{"activation": "swiglu", "norm": "rmsnorm", "attn_scale": 0.125, "tie_embeddings": false, "init_std_qkv": 0.0381, "init_std_o": 0.0107, "optimizer": "muon_variant", "lr": 0.0161, "lr_head": 0.00788, "decay_shape": "square"}
Each number is 128 + 32 x the weight over the matrix's rms, rounded and kept within 0 to 255. Layers, rows and columns count from 0. Numbers have three digits each.

# layer 2 MLP gate, 640x160, rms 0.215, rows 583-605, columns 80-119
121135130141113151145100139146145130151105164107118166106122151116110100124124103169135122102161103085121074135158106157
119131123119122147175088172119184154179170137119104125152071124110118186112092126136169128111180056122153073118133111104
101210171124134139122139090085152105135095052098074049070139096110101149134037165152172141148080107103135164186193089129
122150105127122144123123179131135121133080131142094133120126098140121107114147124143139142123073125123098098090162134139
121139110127107155193103120113135146138072114099102082170140139144137110091132163146162114155069113132133164147139123116
094111136087170147131119115146157100091206116100171085102144126106046146114099085184121157122154123107205165131085105189
108146145111138061171125102157140168175112129135098154103058145123129099147160107101183151125151108119103079088136127130
099047185053156159097123128167111139070131108150070195126110161124105101147089174128109077123180111073106177137125060135
126187105082086078116114138151099135175181067166137094139165107145155078187181186172190153083126138189078097095172130136
095148111106139089128135103136120097166119158143101106167088136109115133123115128103123164117108153113142087142116137118
156185205095100158138134091128196169213137126132147121071195145055094067132120176113094086108221135079124124132111183145
095146102039085128074135118132072160126093126105144149151069184118098068054191144130168122122147158067165168111160200097
129158131112126126126145072135142149136157113146108132104152116087105138095112097098127144149126139131127103152118136146
161116144094106147120136137124130140174146134120163140155101155102135134130158151114050119117099159125143126114084145105
084186151187095142101102082112132156171091073157135101115141138113167117108133137197123154085177118144147109108103128172
156125095115116094118077128084199123168130119165113101085130053148080133117190119169163101127120104153117086145193149183
126153162086083133160148162141212136086107117164161128087127147186114162127155107119098077149102097101140192139115130157
148133133117147057105122151111108159098125171145092136145128101071107102127104125207164128119157167116127156107092140127
169120158128170138149163124200133106162149125117103119141089183118161133123076130058165140141153148058121063138071134088
148110118133106118145133103152189099142112130146159115103132145108129162119108144108111100116067158139142113155080129114
138072158139080115149138131067131110076135091096169146186104051107154138095166149162152137126127129163125138164101105131
101066113126119073082166098132114151114110129125153053108137105101165134133141148113105125090161118165151101114102167100
084143129105132182133093132103136123080105152152107126173146115160152164104129143116092092116149091118126130124138133067
# layer 2 MLP up, 640x160, rms 0.208, rows 583-605, columns 80-119
116066137121132147101158136158148074113109102119140173114129158087159137152165134172119144120118103071109078105158131087
173121130087084165150140121110144055114088128119105180137081113179102067099099088104125080149054200117141161132119102147
059057139144219025165117057213145065082119115135063120196140112122099088158119117168102077128141218118048089110152144109
090108082120112139159137175095170144133092141115082144127162059123115100115141121131109144104090126141133101098144131150
105142141140141112089145125153149084127183118148161180085073114104115134152129089097099149102175131128138131118120130169
194171100154148135145090164138140076145167097093153093125139139174096121136134103141124118133168135117194125077167110110
136138137080150148098120196166114111086170092181147145162176051193085143104080191082076132101121114160127184179133145074
130175124137131075107164106122152109158111112121168122122138092085158119154120092126151151121097139115157123105151163101
103131097089126037121078137174104135140109124164121207158133180095148135105140133155166103147132169091104117100219173154
090133112111149109077149146113103128114138126136110077162088084109089097069129142106120120185089155100137120113110156181
161147117214095111136147147136144145171133116158098103177088185034189119122098138048156154055144148104160114166117108070
148089180199200152184152168124161124132123112121116081073166112116177171140052122092113068133164119191127153121142059150
141115114097108090121104157138122117113091126084133123115135155166135126131105131128129090106134120117132154110143142130
140072151173188098184095158170080083021073157143045147142200110141214149161108040120211240113246096075117162064154114147
109143174190143164074099134118169169152118089138130113138111090085112057143112182193108124106113162127135141148171112209
179149124110107140123137102116139131138146157114159106112100131099094136110143126119148078139090142140145140177139169177
142132120193109120093069121081066109143140182100098163066166136144131057119102144164134095122105154144117146149156072124
140112123118106147148120144109140129118107106128131096110131114140159132115142126104117113132113114152148136128148133114
143134203124131141078173165145105100083157186071221118134133119127136153136171139124101119106199122123144110169084095152
124112093118093105171105111146095124162099118105087185107112126141140083125164090173123121123137069096139082110127108116
141105126083107166145125131110083047115091104119150074137146106114189109148152126107166164091113162142088091182097107170
104058109160139077097140108088072109165120074102119087080144060128097091121108135155097111066088094104149112115182159170
134145116062157159139079106155144109132129058156099117097226141161187160111100154070129122071095165188129118156124128099
# layer 2 MLP down (transposed), 640x160, rms 0.0483, rows 583-604, columns 80-119
106117086159107099118098145081098082153136065075083117142141160179089081122107151052083137130138127068147183137134113159
135130156195088148182124154062151082153131065144158144048172185152064122153144141149117073137139109149112173178129190099
185071125194098153141116170129183140121134149149104173143094176129198073148176124159138083124158087133179164129133134098
106163140117087123122132161128090114136141093128110141099089098129100126141116128146094134122078131124124082149169147083
120170117120093095142135175132155173158118109121144103117166087140135148114081154104122117154126116168143100148129132131
119138087126160128109135066178104151134134147117131153147068156148077164157107115114096127151132107129095138074169101136
123125111169110134113187040078126166135146155121103098076144125061139093100114109090120127138131144104098172122112124143
104151098151126067106107136149150175133128151107130123141106122134160144159078108111124109137134094158161135165118178112
121126092119138122153095127132115129165103143126071148142091071172166147106127151176144153161123096100140117094078184153
147152125139160126126100107148161158132110127110148152106121118140157150140113168110147131123114148136174148085126165103
144181163092125153202157148121165129168130093124148110144186140103159119144126186167131149049128173090044033086198126195
138140137163093083193147077173140118164154151127153147093114114174146108089154067071111160152163118143154087095145119161
139130130113150112107131134092158141123060152110137165107136142148154126128122150122160139115162168119121131097098134130
145130108136055106105159118108150163192152107142203103095108162137057113084149165109101099132063146133128108181134116092
166162091084065158102146156136124112150143152130111084071171137149106115105142117061102075081060114128183159134102109124
155126127111108130130173111135064126103116139097140106129099174107155132139055118083146161143104151156174113109105060086
139153127215130149182148084145141209173118137090139150170081038111122125102207114098135123125179155079115115104136139129
087093145105125163090135132117128120115146079126133156145116130134167136143163130061115164107115151115133108135128098145
105123102166165108139124109057091126088112102125096101191203126139132147130133082236156158148082096198119147130178094137
084095133126114135065106169128088140130090104110156099128131105121140126102138112047145096113159098116120099169154143165
150126149116069094128134087137093171203163086104133152088102147188119089119115113129138091097099108165108168120100163070
098176125168186158170122163139117062216103175114165109134137128119130140111178086106105062141069127139149098114099139071